From a checkpoint of a small transformer trained on Wikipedia: 3341 steps.
Each number is 200 + 30 x the weight over the matrix's rms, rounded and kept within 0 to 999. Layers, rows and columns count from 0.

# layer 3 MLP up, 1536x384, rms 0.113, rows 0-36, columns 192-383
177,197,235,237,160,161,195,195,249,146,181,191,191,166,262,225,231,194,191,194,238,203,168,193,196,158,186,204,308,195,204,221,231,207,161,204,219,205,225,186,206,218,238,240,281,224,220,242,176,221,213,203,165,199,223,206,179,206,198,212,184,227,158,202,206,207,195,133,226,242,220,235,230,206,193,141,184,210,203,189,209,191,188,207,242,133,212,215,223,153,229,228,208,176,252,231,138,200,189,117,211,191,161,243,257,187,199,234,157,225,228,160,223,201,274,175,247,205,191,191,160,202,247,196,197,160,196,144,215,210,185,201,199,187,189,177,174,170,189,205,245,175,223,255,238,259,172,149,170,206,149,169,240,195,203,252,168,221,222,154,189,244,202,245,242,275,197,227,187,232,204,168,205,175,212,168,233,195,219,202,203,238,171,188,194,199,208,150,179,213,177,198
195,145,194,241,182,244,181,244,196,152,204,205,195,172,162,227,166,177,193,192,203,156,211,184,230,162,175,213,206,210,165,180,242,218,189,159,204,199,172,206,188,169,226,217,201,207,209,156,183,178,174,206,194,204,188,189,183,173,199,166,151,216,148,173,229,222,222,221,243,168,196,202,200,204,206,214,212,229,161,197,155,183,223,235,221,179,218,184,194,240,211,226,158,249,202,221,140,196,196,174,214,236,156,203,150,224,204,220,216,206,241,172,169,206,224,201,214,146,214,233,168,191,216,209,220,191,204,215,183,137,245,210,210,145,226,194,183,257,170,261,187,220,226,207,193,209,165,179,267,239,184,165,244,216,229,220,111,248,195,229,186,151,206,232,159,261,228,199,171,249,230,207,185,203,218,224,186,160,223,207,142,202,168,199,201,197,201,218,230,205,246,193
225,201,178,129,186,236,195,230,196,204,194,202,223,168,175,152,205,165,219,226,223,182,169,184,188,193,250,205,152,206,206,193,202,183,201,177,191,263,174,184,196,222,141,136,242,240,187,175,211,207,230,233,179,243,224,217,236,161,180,216,159,155,206,224,230,230,191,158,234,181,210,254,203,177,221,196,198,219,208,184,130,192,204,234,219,215,217,227,167,181,193,177,162,230,181,205,132,200,191,190,148,139,205,153,179,178,192,208,178,231,169,174,184,206,166,183,200,183,186,214,216,196,223,164,182,229,201,221,155,164,147,170,194,162,183,157,181,224,143,203,249,202,230,192,197,153,159,191,198,145,202,184,234,229,205,210,194,168,155,253,229,172,192,202,177,212,216,198,190,226,233,210,148,166,178,201,164,254,204,147,246,200,273,161,198,162,188,209,203,214,248,146
205,193,161,180,207,178,196,228,189,204,195,181,137,158,143,177,193,171,223,297,235,211,175,232,173,196,155,219,289,201,138,280,171,192,199,195,174,102,143,205,209,221,235,199,197,168,183,232,189,266,200,239,235,247,235,167,164,205,187,235,230,185,197,215,176,197,234,218,154,211,234,198,152,205,196,223,204,222,163,163,199,241,170,206,227,254,223,207,172,241,264,222,213,203,211,181,255,220,254,215,221,270,184,223,172,174,214,160,211,234,222,180,233,177,226,185,193,158,201,180,298,231,217,221,149,179,212,243,172,204,203,218,197,173,206,223,168,226,187,258,165,199,192,212,193,211,214,214,231,187,192,169,170,248,212,176,169,200,234,219,272,228,218,189,204,221,178,199,215,203,229,245,208,172,195,205,238,315,187,232,227,222,242,176,183,172,156,151,235,201,209,169
201,223,159,189,187,144,230,186,219,212,209,191,293,184,209,215,191,201,154,159,168,189,237,190,192,167,211,184,215,185,209,180,194,169,244,172,185,177,205,203,198,198,220,256,205,216,191,172,191,168,152,229,230,193,205,206,150,247,199,227,224,237,207,217,207,238,226,124,208,212,196,185,189,177,215,270,197,184,207,209,234,224,191,219,128,195,217,214,198,251,158,200,209,149,219,199,182,177,194,206,213,193,184,258,228,181,207,186,210,222,205,197,167,224,200,223,212,182,204,234,209,273,207,248,163,170,157,172,200,189,209,202,217,137,169,242,221,220,177,250,201,185,211,218,161,210,229,214,212,236,167,229,237,200,200,208,250,144,161,188,187,184,219,200,196,253,197,167,173,146,150,209,176,174,174,211,202,214,212,176,220,183,181,253,176,232,182,221,180,181,198,201
150,240,183,269,219,167,200,177,219,219,232,217,169,201,204,184,165,209,191,205,194,227,263,191,165,177,194,202,231,236,185,220,159,189,221,195,234,211,193,193,181,207,213,201,215,197,169,242,251,220,164,168,194,224,269,180,217,176,216,180,206,265,213,234,232,222,211,220,182,205,235,168,192,194,214,216,213,188,219,225,248,202,144,187,163,250,228,216,296,179,195,214,233,185,203,192,185,234,193,217,210,215,185,206,253,227,203,228,170,207,191,169,226,174,172,195,251,179,158,176,233,212,203,208,199,235,172,189,179,210,216,248,194,207,170,166,160,217,190,235,250,194,264,161,163,152,214,239,178,250,196,231,198,186,179,176,150,228,156,162,209,221,188,208,168,187,239,201,261,176,211,169,162,212,183,220,201,217,228,166,233,238,203,221,229,177,187,193,213,215,186,220
172,171,235,174,249,187,252,127,205,190,186,128,181,251,226,183,235,175,224,226,201,219,219,167,194,221,201,184,206,190,214,198,183,195,159,186,153,160,219,210,212,218,159,169,176,209,215,199,211,196,214,243,223,179,187,171,163,175,231,183,265,213,190,190,248,218,227,229,180,178,217,189,213,207,135,218,242,210,188,210,204,201,199,144,222,160,235,185,208,151,186,227,205,197,223,178,173,204,226,212,206,232,176,237,217,205,201,184,186,208,213,244,225,174,166,212,170,190,212,241,206,208,242,191,184,209,215,199,169,175,240,210,214,251,187,216,179,171,195,209,207,184,187,175,161,199,164,224,186,249,219,229,179,206,183,159,172,184,247,193,219,225,203,175,167,214,126,220,233,177,175,172,190,196,196,216,216,170,216,170,158,203,193,189,227,183,215,175,229,186,198,204
163,225,187,196,225,226,180,200,198,247,224,203,220,244,170,224,197,169,208,243,216,223,234,219,180,175,215,265,256,221,199,191,217,190,185,269,198,228,209,149,247,172,182,185,214,156,187,208,182,212,159,167,188,196,185,213,220,199,254,197,124,193,198,195,230,186,181,223,205,213,200,177,206,215,201,229,203,208,178,229,213,163,212,218,177,176,196,210,205,219,183,179,197,184,168,164,150,195,214,224,174,209,239,236,157,227,249,208,170,202,228,259,215,220,241,234,201,206,203,209,233,256,222,210,214,244,210,203,184,198,202,217,208,184,235,209,211,216,145,200,232,207,177,236,175,241,227,206,221,207,178,268,211,181,161,227,199,183,202,206,200,200,178,183,206,207,212,185,229,181,159,207,198,139,190,197,198,201,226,161,243,206,219,220,181,233,230,155,214,167,163,238
238,165,200,203,219,227,208,193,260,205,195,207,242,231,201,185,200,263,174,164,202,211,254,201,235,194,178,178,193,172,170,217,239,210,203,164,230,200,154,201,190,234,241,167,206,196,208,197,246,195,216,238,215,203,270,205,193,209,193,172,139,143,196,217,180,167,209,181,204,224,203,249,231,231,194,203,214,214,231,184,192,189,220,179,188,147,190,237,198,226,131,201,198,270,182,190,217,227,271,222,188,216,208,179,168,225,165,199,171,194,240,181,214,183,179,220,245,208,202,184,170,201,202,159,175,170,173,253,172,211,210,162,202,248,187,210,152,196,191,202,233,179,173,225,214,227,201,206,215,244,269,237,208,240,216,175,188,210,227,238,181,211,231,128,108,220,204,183,221,217,233,236,200,205,208,256,186,150,213,197,231,267,200,199,208,215,241,137,223,230,197,172
283,248,230,185,222,136,241,225,227,183,212,225,211,182,190,202,169,217,202,139,180,181,153,154,198,221,202,287,206,232,163,202,209,188,221,218,174,175,183,174,235,207,206,232,204,258,197,210,155,189,171,189,184,184,105,223,202,238,216,164,245,213,116,123,207,228,172,218,229,169,190,273,176,226,176,250,154,155,192,250,280,165,213,197,200,154,233,220,163,196,199,211,188,209,191,215,210,189,235,199,183,269,198,231,176,149,171,165,166,182,210,190,192,250,229,229,186,210,218,181,181,240,163,224,182,191,214,182,157,215,268,197,194,227,202,183,247,180,189,177,200,175,221,216,181,242,234,215,236,190,190,218,268,219,175,247,237,229,204,174,166,233,219,232,225,177,155,215,184,237,217,197,190,169,171,227,124,160,242,145,176,187,206,267,200,194,185,196,292,166,226,175
232,187,240,193,173,197,216,199,178,210,255,194,201,152,172,184,188,181,197,189,209,174,188,193,231,213,172,217,170,230,202,215,243,251,200,221,166,197,212,207,170,243,183,176,219,212,210,234,169,244,206,261,173,242,196,185,124,211,241,200,218,207,171,253,273,205,216,214,235,203,199,221,162,143,176,162,227,198,177,187,191,232,234,206,189,231,209,174,234,229,190,233,230,235,178,236,201,230,259,243,192,187,163,168,248,172,204,191,201,260,179,211,170,201,141,194,198,166,218,179,210,168,180,200,212,219,210,181,153,235,214,128,221,123,179,176,228,198,172,167,213,207,200,167,260,234,196,245,216,223,214,205,204,178,174,200,195,194,226,170,158,209,166,196,195,225,177,248,192,213,240,210,226,252,202,193,229,232,194,181,174,187,154,248,196,238,149,160,229,219,253,219
244,215,173,203,150,171,160,209,212,176,153,189,207,225,196,161,204,191,175,193,197,187,269,217,237,252,164,174,172,218,199,222,224,216,208,213,222,103,181,205,182,234,163,191,247,200,185,176,204,200,222,211,164,190,267,180,232,228,219,183,181,195,160,196,180,193,213,192,229,215,220,197,200,170,192,236,225,255,189,235,220,220,165,253,242,183,202,236,239,221,205,145,177,219,198,200,199,226,161,208,175,163,199,150,212,215,184,192,189,224,197,220,243,196,267,152,212,217,175,149,192,215,203,217,186,222,207,214,191,204,210,229,213,210,131,182,186,193,171,186,219,240,186,229,167,200,168,166,223,195,177,252,178,224,169,218,213,204,183,229,235,216,206,188,221,158,283,219,200,198,248,176,205,187,230,207,207,265,219,156,194,158,163,234,208,198,228,178,132,250,214,221
207,163,189,242,257,157,202,224,235,203,233,176,186,175,202,168,195,151,206,210,233,178,223,215,205,183,167,228,184,173,260,229,175,133,182,187,177,253,204,199,204,200,267,186,191,198,244,184,200,167,119,194,218,196,202,215,191,240,194,155,163,215,167,183,202,167,226,182,176,223,200,228,223,210,153,213,214,184,221,248,257,216,222,205,213,196,273,248,208,186,205,196,246,119,220,210,180,236,252,215,235,229,232,153,230,193,166,213,225,194,223,186,235,198,179,241,163,204,217,217,180,181,222,151,170,260,213,201,183,202,268,208,218,254,208,191,201,183,188,183,238,192,173,218,193,149,200,200,195,181,191,210,243,123,228,182,234,238,199,149,213,188,162,179,178,209,222,216,240,201,215,193,227,202,224,202,159,219,229,166,183,233,205,225,213,186,217,200,198,239,167,191
189,214,221,222,211,242,262,205,128,231,159,208,164,198,224,208,193,225,214,227,230,167,234,207,165,219,221,248,185,198,221,178,216,190,213,190,163,203,204,184,203,241,241,201,176,173,178,175,203,236,212,233,159,168,203,178,208,189,232,226,206,179,175,194,244,251,181,203,186,188,161,161,168,225,188,170,186,197,239,179,158,228,215,160,130,213,215,177,190,206,176,185,248,208,180,193,185,185,183,233,197,169,220,183,195,165,215,144,194,165,214,213,153,216,222,204,222,250,222,259,182,185,230,198,165,211,160,235,220,159,234,205,185,201,212,202,201,257,167,205,222,184,188,200,165,219,233,222,225,168,172,208,189,214,211,166,238,151,243,198,219,177,192,151,223,217,218,217,208,203,196,186,190,143,183,258,227,159,192,221,170,197,230,209,176,209,178,209,162,192,219,186
164,236,221,214,187,198,237,127,194,169,180,198,191,207,144,254,148,172,191,193,214,173,288,208,249,181,197,224,163,191,207,246,210,222,171,209,207,237,163,168,200,213,134,202,228,261,164,225,239,199,123,177,201,189,217,235,164,178,145,168,170,196,249,193,272,138,173,199,177,243,218,123,212,193,191,144,211,140,176,221,233,177,214,253,187,131,227,191,215,237,170,246,179,221,187,204,209,202,191,216,194,208,221,226,177,197,236,170,209,280,240,176,183,170,196,169,244,212,189,186,139,250,173,190,205,233,191,176,208,203,228,207,203,183,215,226,186,178,205,203,244,207,195,189,145,189,210,250,183,213,229,197,260,131,156,210,209,212,180,171,232,242,219,127,198,214,159,178,188,162,237,219,258,230,194,173,217,193,190,197,160,249,172,183,143,201,198,247,193,233,155,259
219,175,234,192,233,135,177,207,234,217,155,210,209,196,135,193,183,177,180,159,183,193,206,212,211,217,205,202,186,216,188,189,151,207,196,210,186,204,208,255,153,204,187,203,235,196,184,221,189,232,194,240,194,170,210,210,234,184,219,165,210,177,210,204,230,201,212,218,212,177,198,230,210,191,170,178,173,194,257,220,176,187,241,165,141,179,244,185,204,179,204,215,220,200,229,187,176,240,219,231,275,253,225,214,183,219,208,228,155,179,177,221,160,196,209,190,235,188,181,207,207,208,236,187,192,173,206,171,201,201,189,196,152,225,185,204,237,180,235,258,197,155,164,201,200,203,160,242,181,166,224,207,210,233,180,171,172,164,179,187,166,221,195,175,216,199,208,209,200,195,118,211,173,180,251,166,196,229,208,189,140,227,221,209,194,191,193,181,237,186,222,196
247,227,201,202,195,232,196,203,251,228,185,217,262,280,187,198,182,209,160,180,250,254,197,202,160,225,210,198,196,240,154,186,230,199,206,207,193,223,208,144,194,160,206,226,242,174,200,196,154,199,173,228,203,187,144,251,199,198,209,162,232,188,192,134,225,175,173,184,230,197,185,211,179,122,198,195,165,173,150,228,165,142,201,194,192,230,160,221,144,183,209,159,212,182,150,226,229,228,245,178,184,284,172,196,172,215,210,239,202,195,201,214,244,213,235,233,211,160,202,194,176,176,199,151,184,208,198,182,166,242,219,195,176,225,215,219,229,213,196,180,216,222,205,240,246,152,195,176,237,185,227,190,248,208,211,229,218,180,167,225,187,198,203,209,235,202,194,145,164,265,179,201,210,150,217,144,176,229,218,170,183,211,237,197,226,151,179,210,183,200,230,205
205,211,214,163,228,174,231,171,192,196,245,228,163,232,194,226,197,170,245,226,174,210,225,135,250,226,194,190,176,175,206,218,251,223,192,240,144,222,191,194,166,167,184,234,178,168,183,213,219,199,207,217,194,193,216,162,182,205,202,160,165,181,191,145,245,172,217,190,165,183,211,212,224,172,233,232,218,249,134,264,180,232,212,146,176,142,212,205,192,208,145,237,240,198,178,190,207,271,199,251,210,181,195,176,198,192,145,190,168,145,215,192,239,207,203,190,171,261,200,211,194,232,217,211,188,218,236,190,212,248,229,171,169,192,228,177,204,216,174,164,201,172,232,177,193,240,187,171,221,158,204,196,181,226,198,222,201,223,228,188,179,236,233,228,201,213,209,221,164,185,221,236,251,212,175,185,196,244,206,196,169,202,128,248,172,240,232,182,202,201,236,209
211,187,211,186,179,205,254,154,165,197,192,196,223,176,205,237,150,199,206,191,269,152,171,202,198,178,166,187,161,209,205,205,230,187,197,190,238,240,213,180,249,228,160,166,212,173,206,238,264,163,186,174,183,223,182,226,213,195,199,190,259,202,167,249,249,167,224,180,196,256,207,217,205,183,202,200,224,221,209,177,180,237,240,181,124,201,176,219,211,183,136,156,193,189,206,196,214,187,208,206,193,151,203,200,176,196,200,235,175,258,176,178,191,193,166,183,165,230,206,248,180,261,203,170,252,266,200,190,244,187,201,206,228,190,207,155,182,192,231,238,241,226,156,234,195,239,182,211,195,199,221,222,224,152,225,278,212,196,200,222,220,203,200,162,208,168,199,198,240,161,217,228,229,168,157,259,217,212,210,224,206,212,199,188,167,199,183,205,197,173,202,196
198,197,176,235,209,215,231,209,207,241,235,221,191,99,175,246,198,200,249,204,232,215,245,247,181,224,244,256,213,209,182,139,244,214,218,268,243,169,205,240,214,195,168,198,197,257,226,177,202,181,209,147,227,217,215,260,232,128,272,237,225,198,178,171,206,245,167,168,182,195,209,190,204,229,136,206,157,163,172,215,226,147,183,208,204,215,152,271,174,210,206,177,262,175,226,173,208,159,215,172,204,163,195,191,198,220,222,225,186,183,192,161,186,243,206,227,232,250,249,177,157,260,264,217,167,208,197,179,233,215,179,169,231,167,145,156,172,194,131,190,211,194,180,170,239,222,141,179,207,261,204,190,162,225,194,250,158,223,197,184,187,171,183,194,230,262,242,232,209,161,190,197,218,212,193,184,167,241,177,196,152,182,243,198,204,269,209,183,161,220,183,162
200,150,258,231,196,219,137,212,252,207,132,198,207,212,169,168,216,270,139,183,125,186,189,199,185,203,172,235,189,228,261,209,202,169,222,186,115,174,202,253,226,176,170,196,170,191,154,108,159,203,160,185,222,180,224,144,253,181,207,228,159,186,166,175,193,175,188,176,128,223,220,175,147,207,199,177,155,210,170,210,192,224,227,156,219,200,205,196,190,250,218,219,208,248,162,226,237,205,199,230,199,188,164,205,207,134,203,184,109,245,184,262,204,208,168,205,207,211,209,194,236,100,196,201,197,213,200,233,149,223,195,193,185,173,232,166,197,196,179,213,246,244,221,186,211,233,191,258,135,196,192,161,205,194,176,223,228,219,192,179,222,225,242,230,244,212,220,208,228,230,210,174,190,229,169,215,200,189,263,204,195,250,228,251,159,173,207,198,183,145,237,220
185,287,198,205,203,219,171,198,173,239,261,184,244,170,198,187,244,192,201,160,234,186,266,177,177,211,268,250,158,230,229,201,265,208,199,202,192,194,199,204,243,207,165,167,190,201,224,211,215,197,239,203,192,251,174,212,158,233,199,161,173,159,200,220,220,190,149,224,188,228,182,217,211,101,167,138,216,200,210,211,193,173,188,170,166,159,211,194,194,253,191,213,229,198,210,206,178,193,189,169,143,220,218,242,210,188,201,187,220,212,230,203,255,207,208,200,216,203,229,229,172,215,116,203,164,208,202,213,204,214,237,229,247,259,179,205,220,207,214,208,189,197,212,233,264,208,179,194,275,251,204,133,220,204,233,188,175,218,230,278,158,213,151,121,207,182,195,173,159,173,186,171,165,194,185,253,163,197,163,201,203,174,185,202,205,216,178,189,231,197,259,161
187,232,184,230,259,191,226,242,206,205,214,183,204,206,169,172,205,182,207,172,171,205,202,209,246,289,256,198,181,198,184,213,146,240,214,193,225,225,160,222,218,203,142,189,172,127,269,165,222,205,181,206,197,193,225,202,203,177,176,176,228,152,160,181,193,171,163,140,189,162,228,204,188,166,209,185,196,169,244,255,192,213,172,191,161,174,187,210,213,257,174,168,280,211,243,195,166,194,205,214,196,210,193,179,213,176,203,223,185,178,204,196,233,177,225,223,198,147,218,159,178,190,210,239,235,172,185,206,221,179,198,241,192,205,172,262,190,196,162,190,238,196,216,132,190,160,207,249,206,194,222,224,260,176,183,156,196,234,206,191,188,171,224,169,197,221,207,186,210,152,215,180,150,212,223,216,269,250,226,202,172,242,186,241,175,202,196,207,174,255,234,204
200,209,174,216,208,187,176,217,172,167,244,197,198,227,174,161,217,247,179,224,194,191,233,167,221,184,202,179,162,201,155,179,228,226,182,196,144,182,212,168,232,161,156,216,177,217,225,195,215,215,249,146,217,221,184,163,252,205,161,216,236,208,221,195,212,223,203,203,195,159,211,244,182,255,146,205,201,195,178,157,194,167,200,210,237,211,231,166,193,182,186,237,176,164,206,213,218,174,215,187,181,193,224,142,257,203,167,205,233,203,247,189,205,218,231,206,225,201,184,189,206,209,179,206,170,167,232,194,180,196,225,250,195,223,177,192,178,193,246,206,258,159,242,190,192,170,197,190,164,168,213,208,234,197,223,208,182,219,203,205,199,200,155,203,171,173,172,187,213,194,192,204,234,200,200,192,197,254,218,187,229,214,148,241,192,202,205,180,203,220,257,228
125,135,196,248,184,193,220,222,192,224,196,208,205,202,161,206,201,240,151,171,205,147,210,246,172,203,209,242,221,165,210,161,215,144,180,220,191,242,213,225,167,191,207,213,230,152,206,189,223,206,146,231,188,201,178,151,235,193,186,206,161,195,157,186,230,264,223,186,249,224,205,203,180,219,219,195,192,176,228,177,163,207,180,221,229,236,185,226,192,179,182,218,191,177,233,200,184,178,194,195,202,201,161,144,169,182,212,224,206,164,170,210,229,163,193,222,223,179,218,173,225,154,245,252,255,200,171,209,181,176,208,240,207,154,183,246,163,250,211,158,159,209,192,181,252,145,196,178,191,170,209,182,208,203,181,269,227,189,221,200,183,232,184,250,179,169,153,145,212,200,197,159,165,200,209,119,202,206,139,155,260,226,222,207,245,213,161,168,222,184,166,228
208,203,193,212,203,197,199,185,186,167,225,209,242,178,213,229,170,186,179,203,229,202,234,209,218,200,193,156,203,199,166,200,204,220,210,241,202,151,174,207,204,218,223,187,193,149,175,176,198,188,244,197,208,179,254,172,226,216,251,206,184,186,201,196,199,133,222,214,192,198,189,229,205,224,164,226,265,181,207,216,210,187,183,209,204,235,180,229,225,205,139,210,189,189,165,224,258,254,204,132,232,231,157,186,225,212,229,168,128,235,256,212,166,189,239,256,229,182,234,159,222,230,203,152,218,262,191,202,245,172,225,245,179,193,217,180,237,178,198,233,191,227,202,223,178,217,219,220,217,207,195,238,196,220,157,235,162,164,181,223,210,217,170,245,212,205,160,192,181,209,186,240,196,193,194,235,141,167,243,267,246,212,176,232,177,256,239,220,229,171,210,180
187,217,224,230,213,169,190,166,160,165,221,162,192,237,200,246,211,206,195,173,218,183,180,166,167,206,136,196,194,214,185,196,234,254,216,217,205,173,166,260,174,142,225,190,205,184,160,183,217,261,182,248,167,189,159,215,207,145,124,137,207,177,164,233,186,243,226,220,244,200,213,154,194,170,194,212,159,189,202,184,203,217,183,243,190,164,195,236,201,249,197,214,194,213,167,210,223,172,189,176,173,236,207,214,170,235,158,182,202,249,229,215,197,230,226,209,255,214,283,180,255,230,213,198,195,195,193,150,179,256,208,206,223,232,155,132,241,198,193,198,268,249,217,204,213,189,232,192,129,205,217,236,210,208,170,218,175,243,186,182,197,212,180,174,189,247,218,185,172,225,189,134,204,269,230,216,168,218,183,192,220,205,192,228,219,191,181,189,168,170,227,137
214,206,194,186,214,228,197,186,207,222,222,243,193,261,232,198,198,230,220,205,206,208,182,229,209,208,199,147,207,190,225,189,226,192,197,152,185,188,220,203,193,197,226,241,190,173,200,192,201,196,236,130,231,186,195,187,190,205,183,205,188,221,210,189,166,270,186,257,189,202,184,193,233,258,200,180,230,138,203,217,238,191,198,241,171,164,155,231,207,243,185,251,183,242,175,187,205,220,185,185,176,225,179,232,225,220,209,196,127,169,197,204,188,213,183,237,204,175,182,162,189,239,206,212,211,194,149,214,144,227,246,236,205,228,213,197,185,198,172,204,211,194,141,161,219,178,226,196,256,216,250,196,199,167,213,234,221,181,170,190,201,161,205,164,220,199,247,198,227,187,219,167,215,212,133,229,205,211,247,187,203,195,246,189,193,237,234,173,203,173,197,204
228,197,207,185,200,214,194,180,201,202,247,193,183,216,207,165,188,186,205,236,198,219,207,236,225,175,161,237,221,210,213,235,196,229,167,184,178,208,214,161,169,185,242,230,185,171,210,176,214,210,229,192,199,204,209,164,211,198,183,220,181,209,210,153,226,199,157,172,167,178,208,202,197,200,174,233,195,167,150,213,175,185,228,208,201,184,179,185,220,196,212,189,178,163,209,192,215,220,209,238,196,196,245,178,214,224,198,197,220,175,185,200,189,159,213,241,219,184,170,172,200,201,194,232,173,208,154,181,207,229,189,198,238,218,164,205,252,225,191,186,195,206,180,257,152,177,198,272,181,199,205,180,202,219,225,223,187,213,177,199,247,188,202,189,203,160,251,217,235,218,207,188,168,200,212,242,155,194,183,227,194,216,174,177,211,205,245,212,207,174,202,185
180,220,155,210,185,166,180,215,145,224,197,258,211,220,210,182,189,236,180,150,258,191,200,204,237,188,253,250,223,212,233,281,153,193,156,178,156,193,195,243,239,166,198,255,228,160,217,233,215,181,187,208,177,234,231,189,232,179,244,226,222,162,164,227,166,185,212,211,195,219,240,209,216,198,146,187,199,185,175,218,222,154,211,181,227,163,172,186,218,206,233,233,205,266,231,174,210,172,194,183,236,201,190,213,232,244,196,189,161,205,152,227,222,177,174,182,207,243,174,186,209,177,194,200,198,186,162,147,207,259,184,242,178,171,187,194,195,173,196,246,150,162,180,201,209,227,164,243,184,197,169,236,217,151,201,186,146,173,142,200,190,173,218,209,268,207,183,214,180,174,206,178,187,236,235,220,236,232,212,167,230,241,192,194,194,184,174,213,214,232,167,214
185,141,238,195,242,260,240,186,178,131,232,218,225,201,189,187,201,189,178,210,164,171,224,224,245,196,197,259,182,165,282,223,198,156,177,181,233,167,217,181,229,217,220,216,213,212,236,212,284,178,229,151,166,171,147,199,151,168,215,195,178,252,201,253,164,215,199,203,152,234,220,160,260,200,187,177,194,207,201,197,187,197,205,184,212,209,207,200,200,207,186,206,210,201,151,204,202,252,241,222,212,227,196,197,160,204,195,151,141,230,229,198,201,238,220,239,238,158,137,160,168,182,172,180,271,205,168,173,209,201,200,256,197,170,192,197,256,220,187,222,231,204,177,248,216,224,224,181,192,331,211,218,180,234,267,158,201,216,198,209,211,235,177,190,237,222,164,232,155,242,230,190,201,199,197,226,237,169,187,174,182,148,196,209,144,252,229,200,209,203,197,205
208,239,212,201,220,210,215,253,133,218,149,233,203,175,210,164,210,201,233,215,191,198,178,185,234,216,169,191,209,216,246,165,161,200,224,266,228,210,182,198,155,239,210,197,236,197,217,216,179,187,204,175,202,182,161,225,190,214,214,172,186,199,213,246,217,188,187,233,175,307,186,206,207,205,180,191,243,192,155,224,212,229,175,225,194,177,216,183,215,191,174,219,231,182,188,200,211,229,231,190,155,237,188,189,214,130,210,187,209,161,188,193,200,215,180,251,220,218,197,245,213,187,172,271,211,180,194,211,191,193,203,184,210,254,165,196,194,181,212,165,165,170,169,202,216,146,206,232,205,195,210,184,219,198,198,190,269,165,181,236,195,230,199,174,161,216,219,157,199,172,174,229,208,212,151,242,253,206,211,191,181,229,195,151,229,183,194,196,169,221,213,221
209,206,234,176,171,222,236,171,190,213,182,210,241,217,218,206,189,163,201,204,241,153,224,176,195,185,224,267,228,204,188,157,171,235,171,231,201,214,198,204,190,191,225,230,160,205,173,203,188,148,285,181,215,175,199,172,200,197,230,152,156,237,230,234,159,196,249,179,214,188,211,246,189,268,218,156,220,229,171,233,194,189,152,174,180,217,190,204,209,262,244,280,202,194,206,197,214,174,190,198,219,211,216,127,207,191,193,212,128,165,175,236,207,237,161,213,213,149,258,216,220,232,202,188,177,190,237,198,199,246,210,224,208,205,232,188,211,195,197,164,191,212,302,183,184,180,130,201,178,213,145,220,183,253,215,203,207,213,157,182,226,177,151,182,198,190,204,249,237,185,152,180,222,209,229,193,198,164,172,198,198,235,136,187,240,184,226,170,189,158,203,179
251,266,199,217,222,222,171,266,199,217,203,202,197,234,190,148,178,174,163,204,207,177,177,175,208,204,228,222,199,247,185,181,189,186,177,162,186,170,218,182,217,213,223,170,210,162,200,173,235,152,188,232,151,198,208,213,184,172,178,193,176,227,243,191,262,160,238,195,202,182,202,178,255,168,149,194,232,200,172,278,242,219,194,233,218,189,170,153,189,204,169,187,165,151,186,177,266,177,246,251,200,211,168,264,150,199,226,241,158,258,199,161,261,207,148,179,199,173,206,180,161,240,191,181,195,193,198,211,179,132,243,212,197,186,221,179,189,203,150,244,192,180,234,212,190,178,231,183,203,238,225,210,219,198,228,210,186,246,186,142,230,176,197,259,221,218,150,177,148,248,214,150,154,196,208,221,255,223,213,219,183,111,150,239,264,239,188,177,214,158,212,194
247,191,223,270,272,206,231,226,161,224,219,197,249,188,198,192,204,173,202,226,227,172,201,158,178,176,223,180,187,237,204,190,206,223,173,174,155,225,208,228,238,200,221,221,211,169,216,206,201,255,226,224,200,193,242,225,196,233,173,222,168,231,182,211,227,169,165,235,201,190,182,260,237,193,193,161,223,202,172,245,222,181,183,219,191,216,176,198,167,181,192,217,159,116,161,234,229,204,137,191,198,184,204,128,178,184,220,225,251,223,203,222,173,191,164,227,198,133,201,185,219,274,190,204,204,207,229,153,237,209,174,142,199,184,167,198,220,228,128,234,172,148,206,200,251,224,177,235,220,219,204,207,231,227,198,190,225,194,162,217,167,207,193,193,226,191,210,198,224,192,218,180,217,183,206,210,228,214,252,239,246,179,147,162,177,252,209,244,202,145,132,204
182,214,212,175,216,228,142,236,179,181,273,183,166,225,236,173,192,184,232,189,197,212,237,196,167,179,183,184,221,244,254,262,251,189,139,174,223,214,262,208,233,174,227,230,188,222,232,202,251,218,168,215,194,223,244,184,185,229,236,209,206,170,201,159,208,167,207,228,231,201,207,208,176,166,123,237,246,145,228,205,237,205,188,191,192,214,206,192,218,243,182,153,234,162,239,231,192,206,219,239,253,198,213,195,241,171,161,207,175,162,163,155,238,224,186,129,173,178,159,207,170,204,145,195,282,209,191,179,178,208,229,210,181,215,282,158,200,225,205,190,232,199,184,226,178,218,217,266,190,208,138,203,192,248,205,230,237,232,208,181,225,105,214,171,178,188,257,140,180,208,214,164,212,206,100,191,134,159,197,132,226,188,188,191,233,216,209,209,178,244,231,250
237,222,198,207,225,178,216,162,187,137,150,156,236,163,194,209,155,129,204,160,159,177,200,172,226,173,234,164,144,195,227,180,178,262,219,244,227,230,223,230,169,185,172,203,190,222,195,220,209,215,196,179,175,194,216,187,173,230,209,230,153,197,218,254,198,224,231,253,269,210,178,202,196,176,217,147,187,190,157,171,234,228,178,245,147,154,210,163,200,199,280,181,168,228,226,237,168,232,208,202,213,194,212,198,182,180,175,164,241,228,232,153,200,184,186,227,203,132,216,156,284,204,210,204,207,232,232,182,173,212,168,241,194,187,168,195,179,212,170,167,261,132,202,131,189,205,213,226,178,210,185,150,198,207,163,210,152,165,196,162,234,273,207,219,188,184,211,214,207,237,160,252,153,201,127,197,221,157,167,232,218,204,210,173,228,216,182,225,194,154,147,214